python train.py --init_std_qkv=0.0231 --final_lr_fraction=0.0 --max_steps=3504
Each number is 200 + 40 x the weight over its row's rms, rounded and kept within 0 to 999. Layers, rows and columns count from 0. The size before them is the row's rms in percent of the matrix's.

# layer 11 MLP down (transposed), 1280x320, rms 0.114, rows 495-503, columns 160-239
098,170,166,195,126,185,254,178,298,197,164,241,234,269,213,165,215,192,208,115,240,159,224,237,231,238,224,212,165,181,215,221,181,267,172,145,211,154,226,234,155,273,242,153,181,232,199,187,248,197,135,174,176,228,216,197,173,159,260,273,236,161,153,257,166,243,251,198,240,236,257,218,194,165,222,217,183,135,185,258,250
100,181,204,269,207,229,140,204,230,246,189,237,194,82,183,164,236,220,156,251,259,180,143,165,132,194,195,238,183,211,183,214,204,262,172,225,235,216,215,234,233,217,239,263,176,261,193,117,158,242,218,270,161,161,208,194,202,187,168,162,171,230,111,170,175,261,150,221,290,165,291,254,220,210,193,134,184,214,168,293,242
106,171,181,227,222,229,224,200,264,233,195,249,212,218,192,218,226,173,176,238,193,165,226,204,111,201,225,240,148,232,219,189,188,234,171,198,271,220,161,79,284,160,142,236,299,226,247,144,215,224,227,208,189,145,182,241,228,268,194,170,236,297,219,160,182,239,193,199,204,224,206,125,241,204,205,179,171,268,191,188,157
094,199,215,146,134,265,241,205,306,167,186,201,235,142,243,270,154,182,259,219,258,139,192,252,220,157,179,199,193,222,132,170,225,265,196,257,207,245,177,234,280,145,177,184,210,186,124,178,144,146,169,176,216,184,139,247,163,193,143,160,215,216,221,169,151,188,209,156,128,217,251,140,215,240,181,216,146,201,188,259,218
092,232,230,148,146,218,254,270,265,200,326,222,236,120,204,211,201,262,97,208,210,143,187,126,197,107,208,188,218,226,173,190,200,181,157,128,232,193,237,200,174,176,199,240,251,121,173,253,173,192,109,239,179,207,176,227,193,142,174,244,193,186,210,212,214,215,194,241,153,211,200,217,152,122,206,225,131,247,211,282,181
084,135,225,270,222,173,202,219,181,193,199,116,130,198,239,122,206,168,214,180,210,214,191,197,213,196,191,169,201,147,149,245,226,154,261,286,144,199,153,207,200,212,198,274,226,155,179,262,238,186,196,143,152,166,177,183,210,188,240,230,191,178,149,166,187,234,148,188,250,215,190,243,240,244,250,181,247,178,164,181,214
097,178,191,104,169,233,238,171,166,233,190,172,225,204,236,218,204,191,248,219,121,205,279,230,141,234,235,281,261,217,204,204,259,199,182,240,241,204,162,188,192,271,208,165,218,160,174,221,211,176,141,169,194,166,202,226,205,211,263,115,233,221,154,277,235,215,191,157,261,161,184,176,188,159,194,172,230,162,214,197,116
098,175,227,134,204,162,235,232,238,191,151,165,148,242,165,181,253,250,148,104,200,140,220,196,225,131,252,223,210,266,288,204,202,213,189,156,131,185,158,205,170,184,179,184,221,210,156,189,203,229,204,319,205,256,162,171,185,221,218,202,179,233,204,229,138,216,194,201,217,135,253,181,166,191,280,237,211,286,266,159,164
097,230,212,196,156,215,222,245,265,223,202,130,201,225,224,249,136,233,166,198,166,219,219,167,171,240,230,196,198,167,197,211,252,214,186,166,163,250,181,146,196,218,206,184,206,199,176,245,201,223,211,150,217,254,153,214,135,276,219,161,232,212,159,264,234,242,168,136,166,215,214,255,160,197,169,201,150,199,227,141,180
# layer 11 MLP up, 1280x320, rms 0.11, rows 496-503, columns 160-239
095,321,192,191,151,206,137,222,174,247,199,215,183,207,183,217,213,246,281,214,209,184,222,210,193,202,227,174,151,186,233,155,241,251,66,206,233,223,242,153,165,183,190,155,186,252,138,201,110,134,213,239,133,191,127,190,230,216,174,146,160,196,256,201,235,180,189,231,178,174,232,149,203,247,163,222,220,208,153,131,187
102,165,180,223,193,123,235,202,184,168,209,115,93,187,180,178,208,216,221,267,212,199,237,183,228,312,142,242,136,103,168,198,152,171,154,133,236,188,177,217,186,148,245,219,179,229,203,161,192,246,175,188,158,203,203,158,182,262,182,232,197,244,181,199,157,206,160,197,114,212,195,232,213,193,162,294,193,206,159,228,187
092,187,182,252,214,234,238,147,175,222,208,235,126,231,182,263,192,271,284,301,146,263,141,236,135,189,215,201,197,257,181,182,221,229,181,149,182,171,215,231,84,167,209,158,179,225,133,130,225,243,227,215,169,210,212,166,258,222,288,97,139,210,170,192,182,126,178,198,164,173,197,253,201,186,134,184,180,146,158,194,238
100,161,201,207,123,163,203,224,152,188,151,183,241,180,209,216,208,181,268,105,173,173,273,171,223,159,250,219,151,244,229,273,144,180,141,234,173,216,247,185,267,168,221,216,217,222,176,256,233,259,230,206,214,188,246,180,232,214,165,152,189,195,233,219,184,226,216,225,186,122,228,178,137,197,193,175,233,155,225,231,240
108,223,194,199,223,248,305,247,184,191,148,284,174,252,192,236,175,274,189,225,214,127,202,246,148,219,228,180,220,149,235,304,219,166,158,192,177,169,216,213,135,202,150,190,135,224,196,219,229,209,253,185,127,135,219,121,264,239,190,256,205,240,265,183,210,233,211,265,214,150,205,223,218,192,214,193,213,224,222,183,206
094,199,216,173,245,225,119,194,215,197,185,203,161,192,197,234,199,192,223,273,171,257,176,214,139,284,211,206,193,217,182,237,204,244,239,200,196,242,209,207,279,207,174,262,224,212,237,196,236,222,192,227,226,283,231,193,198,211,153,132,269,227,169,206,195,223,300,116,191,217,193,210,208,186,106,199,217,210,157,196,197
099,219,120,95,206,176,200,152,258,208,151,165,234,261,169,276,228,215,174,219,166,206,218,241,256,196,202,201,158,204,180,220,194,275,257,225,232,145,190,204,189,178,139,266,203,175,246,260,246,236,246,240,279,185,157,208,133,263,237,170,172,218,136,219,172,186,216,195,175,195,159,252,141,225,153,146,161,121,157,203,177
111,265,205,181,171,150,178,240,224,277,158,223,135,133,181,204,147,219,242,151,135,202,192,186,206,183,216,146,218,167,204,171,211,201,200,135,200,231,223,169,205,190,205,178,242,228,146,165,183,144,212,171,220,269,208,138,205,212,211,232,226,144,210,167,287,220,237,217,209,236,198,163,166,140,206,113,219,182,192,222,207